python train.py --num_hidden_layers=9 --hidden_size=128 --num_attention_heads=4 --num_key_value_heads=4 --head_dim=32 --intermediate_size=512 --vocab_size=1148 --hidden_act="tanh_gelu" --norm="layernorm" --norm_place="pre" --norm_eps=1e-06 --positions="learned" --qk_norm=false --attn_scale=0.177 --bias="qkv" --tie_word_embeddings=false --parallel_block=false --init="trunc" --init_std_qkv=0.0442 --init_std_o=0.0104 --init_std_up=0.0442 --init_std_down=0.0104 --optimizer="adamw" --learning_rate=0.00171 --beta1=0.95 --beta2=0.99 --weight_decay=0.093 --lr_head=0.00597 --warmup_steps=582 --schedule="wsd" --decay_fraction=1.0 --decay_shape="linear" --final_lr_fraction=0.1 --batch_tokens=8192 --max_seq_len=128 --doc_mask=true --train_tokens=92960000 --max_steps=11348 --dataset="wikipedia_en"
Each number is 128 + 32 x the weight over its row's rms, rounded and kept within 0 to 255. Layers, rows and columns count from 0. The size above them is the row's rms in percent of the matrix's.

# layer 3 MLP down (transposed), 512x128, rms 0.0816, rows 393-439, columns 0-31
size [108  88 124  91  86  88  98  92 104  85 102 103 114  89  90 101  98  83 114  99  85  90 107 100 104 115 114 104  81 107 107 105 106 103 108 102 107  77 117  87 107 103 100  98  86  94 107]
[[128 141 109 157 103 104 112  79 126 140  91 136 139 103 122 153 106 172 155  31 148  97 178 153  70 122  89 147 122  78 145 164]
 [117 207 133  78  60 133 192 150  83 163 139 120 108 167 172 155 169  99  69 114 127 107 109 104  40 148 134  92 142 155 123 112]
 [170 105 127  93 101 102  84 139 169 181 139 147 134  92 135 104 118  77  99 106 101 120 126 111  87 116 156 150 107  74  93 115]
 [178 191  88 137  93 117 136 116  55 147 100 142 134 122 147 147  93 134 211 163 141 135 120 195 187  85 131 106  79 193  99  58]
 [141 133 134  52  46 139 122 131 138 157 173 133 193 109  75 130  94  98 166 165  85 127 151 111  87 158 102 105  66  92 142 130]
 [ 91 160 172 155 100 125 134 117 121 162 131 155 160 154 131 145  80  74 150 105 144 121 146 134 168 177 126 128 120 128 168 155]
 [148 148  94  95 112 119 151 104  91 153 231 113 131 149  81 107 174 146 126 158 147 169 179 101 122  93 152 142  79 109 123  94]
 [114 140 168 126  85 143 165 163 115  65 139 117 137 110 102  89  83 107 136 139 174 153 144 142  98 124 115 135 104 168 151 145]
 [151  57 143 126  63 155 139  83 110 139  85 174 176  67 156 118 177 137 163 175 127 180 125 134  99  99 106 162 124 109 144 131]
 [155 115 180 119 218 148 112 122 117 121 158 160 165 172 119  80  91 121 113 151  77 149 116 114 120  46 134 126  98  90 117 150]
 [127 132 140 157  93 130 134 109  86 103 133 137  91 163 105 112 127 197 106 157 146 161 129 126 184 135  96 190 124 117 119  81]
 [132  86  93 109 164 159 115 132 120  42 135  92 119  99 109 176 186 137 108 155  96 180 146 152 198 161  67 187 103 165 107 150]
 [106 160 113 164 134 141  67  79 139 163 120 115 143 185 100 154 182 161 113 135 119 140  96 156 168 129 214 153  99 148  52 124]
 [ 86 119 130 127  98  94  94 129 121 111 146 148  98  61 151 150 124 125 111 130 100 109 152 196 243 152 129 106 166 112 137  93]
 [120 114 117 141 192 185 102 101 127 164 130 157 155  77  95 107  98 103 199  99 151 166 140 171 125 168 119 152 130 128 131 155]
 [143 109 118  92 115 127 117 131 154 126 113 108 137 186 123 107  50 136 154 130 152 155 156 165 111 123 122 126  78 137 104 168]
 [153 139 108  88 155 107 161 156 142 150 163 114 114  84 160 159  68 161 155 120  66 160 166 118 146 103 181 143 112 104 108 110]
 [111 190  68  76 121 137 111 153 107 119 120 176 111 163 120 107 209  67 154  88 103 144 139 108 122 145 123 116 166 125 143 118]
 [131  85 132 142 115 100  44 101 135 141 113 140 118 168 114 108 103 157 153 135 154 156 157 151 141 123 126 137 100 115 106 163]
 [163 151  91 101  96 151 118 105 115 147  91  93 116  76 119 104 147 129 190 147 199 131 127 103 180  87 129  76 168  79  85 113]
 [186 114 124 135 201 130 146  78 130 219 117 129  68 144 101 165 133 136 149 116 102 108 102 171 154 110 139 106 120 139 109 120]
 [173 129 133  89 254 118 161  97  70 135 130 126 186 137  74 113 104 101 167 111 159 126 132  90  78 117 124  96 103 184 115 117]
 [134 136  96 106 103  81 133 108 142 133 103  30 118  86 108 121 164 101  96 123 166 136  74 114 118 170  81 111 112 158 130 186]
 [158 173 159 131  98 103 144 170 107 167 178 116 109  98 190 121 129 148 140 128  90 187 175  94 132 111 157 142 174 109  66 107]
 [136 145 106 197 154 135 149 105 121 153 135 136 121 151 128  96  94 157 122  87  82 165 117 105 145 110 149 147  82 155  93 111]
 [129 101 162 101 125  95 133 145 156  85  98 172  91 145 115 181 119 136  78 152 161  92 131 151 109 152 118  92 119  82 118 129]
 [126  96 168 134  27 125 115 123 123 162 143  66 163 116 184 107 147 135 137 130 107 172 145 113 123 141 156 123 144 118 114 100]
 [141  84 105 135 125 143  95 124 156 144 143 164 189 150  87 175 116 155 130  26 121 126  83 112 129 146 155  58 130 105 166 124]
 [136 135 136 198 101 135 125  91  97 121 133 188 105  79 190 106 138 166  98 101 172 156  81  89 166 115 158 109 156 106 156  96]
 [130 109 182 145 139 129 142 152 119 111 134 170 130 204 128 160 217 148 197  92 172  96 126  72 117 116 133 108  99 155 112  93]
 [120 146 138 193 120 158  94 139 113 134  98 142 153 152  70  98 145  52 153 131 136 150  70  90 179 116 129 112  82 167 162 124]
 [121 153  49  95 114 165 169 162  88 129 124  87 207 132  87 124  84 107 125 158 164 145 130  79  63 107  67 128 125  95 126 136]
 [130 122 156  76 188 154 111 156 110 141 134 164 101 140 155 135 111 115 109 145 159 129 127 194 122 169 189  34 140 167 104  92]
 [115  95  86 148  45 108 147  86  66 129 120  86  91  79 140 122  99 215 110 140 134  94 103 129 108  98 121 156 127 136 119 138]
 [ 92  99  79 125 134 112 142  83 123 135 170 143 131 103  81 163 128 132 104 190  99 128  71  89 127 144 192  95 185 121 129  79]
 [159  88 110 142 127 104 125 101 129  95  88  97  97 122 179 157  99 179 120 152 155  90  65 171 116 123 129 149 134  72  96 150]
 [153  71 117 150 133  73 126 107 178 138 157 169 189 137 141 134 155 131 122  76 105 117 138  98 141 162 174  88 171 120 100 139]
 [ 80  89 121 117 156 165 119 183 109  68  99  49 137 153 118 174 123 106 111  92 146 132 112 116 203  96  92 141 177 165 139 121]
 [131 134 143  93 186 127 124 137  59 117 143  97 178 111 100 123 128 130 125 148  87 182 185 144 162 131 106  99  55 122 179 112]
 [112 163 117 121  79 148 167 136 143 169 141 117  61 132 163 134 116  98 125 147  75  72 133 142 198 170 148 135 157 126 116 128]
 [140 131 161  75 124 116 139 153 164 168 160 175 160 139 145 141 124 154 105 133 128  63 157 159 144 133 170  79 112 152 105 111]
 [171 146 132 136 128  60 137 115 141 152  73 137 133  94 129 121 137 118 122 125  76 135  75 140 146  99 208 149  96 154 133  89]
 [126 138 168 156 101 155 128 130 129 117 136 131 124  41 148 141 112 132 112 128  84 164 166 162 124 155 143 185 127 138 121  60]
 [ 98 151 103 124  85 178 138 193 166 133 145 132 190 132 150 139  87 106 139  95 146 109 139 181 109  88 166  81 113 127 169  65]
 [153  75 112 185 109 147 104 143 155  92 120 145 118 100 121 136  96 186 107 142 117 177 177 132 166 116 160 105 100 131 187 129]
 [ 94 123 158 137 102 152  98 113 132  68 124 141  69 124 141 119 147 185 102  97 159 110 174 133 125 106 150 118  79 175 125 107]
 [123 160 106 140 139 147 127 128 145 125  82 157 108 156 146  78 179 159 125 134 120 110 138 113 197 117 103 227 109 142 174 102]]
# layer 3 MLP up, 512x128, rms 0.0971, rows 394-439, columns 0-31
size [101 104 102  91  91 102 100 112  85 107 110 103  97  93 110 103  96 113  97  93  98 107 100 106 100 118 103  85 101 101 102 101 106 102  98 109  90 112  79 107  98  99  99  98 101 104]
[[101 125  88 123 134 174 120 130 141 151 113 182  77 117 202 120 141 128 133 205 147  71  92 116 145 121 140 111 200 100 136 103]
 [ 95 153 119 126 146 106 100 100 157 145 209 182 110  73 186  89 142 109 141 131  83  86 108  76 112  79 124  94 154 182  74 116]
 [153 106 153 141  85  99 137 128  99 160 152 188 116 122 158  99  81 113 155 205  74 125 144  82 114  63 161 110 140 112 113 113]
 [119 108 119 112  57 148 143 137 120 158 136 127  98 115 171 155 166 166 157 124  48  79  79  99 107  90 147 154 147 172  92 142]
 [133 131 111  88 157 102 145 150 103 135 102 109 166  61 122 154 149 143 128 173  80 127 134 107 108 123  98 104 157 143  78 130]
 [ 37 132  98 141 116 102 178 157 114 137 135  42 135 150 137 157 131 145  93 135 125 102 122 129 156 203 132 102 144 136 134  92]
 [107 137 138  57 164  90 131 172 129 109 147 150  57  88 124 183 173 106 158 141 117 102 171  88 108 129 122 110 214 165 105 166]
 [145 167 150 143 170  95 116 108 105 149  90 149 139  69 148 124 106 151 118 170  85 130 126 114 112 111 105 152 189 141 109 134]
 [137 155  74 142 154 128 134 149 148 163 121 146 136 122 139 103  67 156 142 142 106  56 151  71 109 142 147  83 163 143 143 147]
 [ 72 148 131 107 106 151 156 106 168 137 183 103 122  88 145 197 124 107 127  73 121 144 122 120 124 192 125 127 128 166 104 159]
 [121 164  86 132 103 131 207 110 107 108 139  82 118 176 136  80 129 137 152 159  89 117  65 128 107 121 131 143 171  58 117 134]
 [ 28 134 125  79  91 168 178 119 221 149 233 125 119  99 167 138 133 119 170 106 104 131 145 108  62 164 117 116 132 136 126 140]
 [102 109 131  77 107 141 139 128 114 152 152 143  81 140 194  83 158 151 165 189  94 164 180 112 131 139 102 142 176 153 126 106]
 [117 143 153 123 136  86 117 163  98 124 137  83  94 110 143 132 142 130  60 211 117  76  79 132 162 118 151 113 172 144 101 142]
 [124 206 145 126  76  92 189 136 104 135 167 119 103 163  95 100  96 159 105  72 146 101 180  88 102  94 212 165 127  64  99  92]
 [114 153 123 150 168  47 161 113 150 154 127 175 108 135 132 110  98 181 107 157 146  89 130 118 140 164 113 137 157 123 122  63]
 [ 88 120  98 165 128 151 180  52 166 147 139 141 111 115 217  67 141 104 104 144 117 142 105 135 157 163 104 126 134 138 113 135]
 [116 126 154 133  70 131 186  63 131 132 171 128 140 145 163 134 104  81 146 115 133 104 160  81 108  87  93 123 208 141 100 198]
 [ 93  99  51  85  84 141 242 134 134 162 152  85 130 130 135 151 148 150 126 135 183 116  94 118 148 146 126 128 155 105 136 155]
 [145 165 128 138  77 105 135 117 134 166 199 155 104 159 140 150 123 147 109 196 139 114  93  98 126 196 125 126 140 107 114 127]
 [139 162  92 148 168 122 149 179 130 120 146 145 132  70 203 111 161  97  50 154 120 136 104 106 159  86 118  96 153 114 133 139]
 [117 123 161 162 149 143 107 152 184 143 117 196 143 131 148 152 133 115  66 170  98  66 104 131 161 135  74 133 177 115 107 152]
 [100 132  88  92 153 122 179 116 135 125 101 123 110 178 134 146  70 148 135 107 167 111 126 106 131 180  99  94 148 149 113 145]
 [ 77  98  87 137 149 161  99 173 150 125 147  80  64  98 132 103  68  32 158 131 122 121 144 124 171 189 144 149 154 186 146 177]
 [ 53 124 149 206 119 128 144 155 151 194 152 115  79 118 125 140  98 119  61 152  81 126 192 167 132 163 142 133 129 158 147 121]
 [ 63 179  95 123 144  88 197  77 166 170 125 127  68 143 134 104 118 142 169 107 147  80 143 119  88 153 153  79 127 105 107  86]
 [ 88 176 110  93 130 166 168 149 113 122  96 110  82 172 184 124 129 159 110 129 119 132 125 129  99 159 100 112 138 172 112 180]
 [ 72 132 138 168 144 160 146 143  98 159 126  86 134  68 126 169 139 115 152 121  31 124 105  89 141  84 140 153 157 145 116 149]
 [ 89 122 104 158 127 113 137 143 139 145 112 112 107 157 116 137 125 134  77 108 108 169 172 153 133 168 124 126 125 122 148 107]
 [ 83 142  95 186 136 147 110 138 157 163 123  85 125  74 171 195 121 102 104 138 129 138 105 129 119 129 109 107 104 146 166 137]
 [ 86  99 158 167 114 127 160  77 136 132 118 138  54 122 176  86 150 109 150 155  61  81 119  92 167 149 108 152 179 132 114 143]
 [130 133  31 104 162  98 205  92 121 141 108  89 143  82 100  73 132 120 119 143 118 138 134 112  73 123  78 204 144 144 161 206]
 [134 128 147 128 144 131 162  87 105 152 111 169 140  87 164 132 114 170  81 143 107 134 140 112  79 103 128 166 168 120 155 126]
 [130 110 156 166 141 161 141 122 157 134 113 113 102 105 105 155 142  94 105 120 142 173  88 102 152 196 106 168 102 137  63 113]
 [109 136 134 131 143  68 118  68 140 144 102 151 117 101 132 151 116 155 173 116 112 123 121 105 132 157 126 161 146 174  90 117]
 [103 112  73 105 112 129 191 116 160 179 169 144  94 117 133 109 172 143  60 158 113 134  75 150 127 150 122 134 155 135 141 152]
 [156 146 141 143  83 136 146 104 162 154 140 200  92  65 134  85 100 110 130 128  98 121 153 121  46 214 119 145 142  82  51 164]
 [114 150  51  98  98  71 140 179 152 155 141  80 127 127 127 186 142 160 117 153 104 151 171 139  75 113 112 147 128  68 120 100]
 [ 92 188  77  85 115 112 179 147 157 116 136 130  89 168 186  72 128 134 119 172 110  57  81 111  77 115 144 131 140 131 120 176]
 [108 156 151 191 145  93 119 144 203 121 137 204 120  92 120  71 142  89  90 158 128  87 139  99  96 141 131  59 138 142  71 127]
 [110 130 104 163 137 108 113 121 140 155  79 117 118 102  95  99  84 142 155 149  88 140 139 124 115 141 161 156 155 108 175 179]
 [ 81 183  88 173 134 166 110 141 136 152 100  97 114 115 101 133 108 158  98 137 100  83 139 130  95 102 126 102 141 150 116 145]
 [ 89 168 116 183 151 150 136 162 127 140 106  74  36  97 123 145 152 130 125 103  85 158 146  97 159 137 158 138 126  93  92  79]
 [120 194 113 127 126 158 140 116 115 109 164 123  89 138 142  89 127  69  93 126 108 183 153  93 100 142 124 160 124  98  99 153]
 [105 168  72 126 108 124 162 127 101 103  93 168 166 135 102 164 154 159 108 169 113  82 131 115 103 136 119 102 182 144 117 158]
 [139 174 125 158 151 111 157 131 150 146 129 117 149 103 126 127 105 103 147 110  46  44 168  66 119 128 139  39 172 160 162 100]]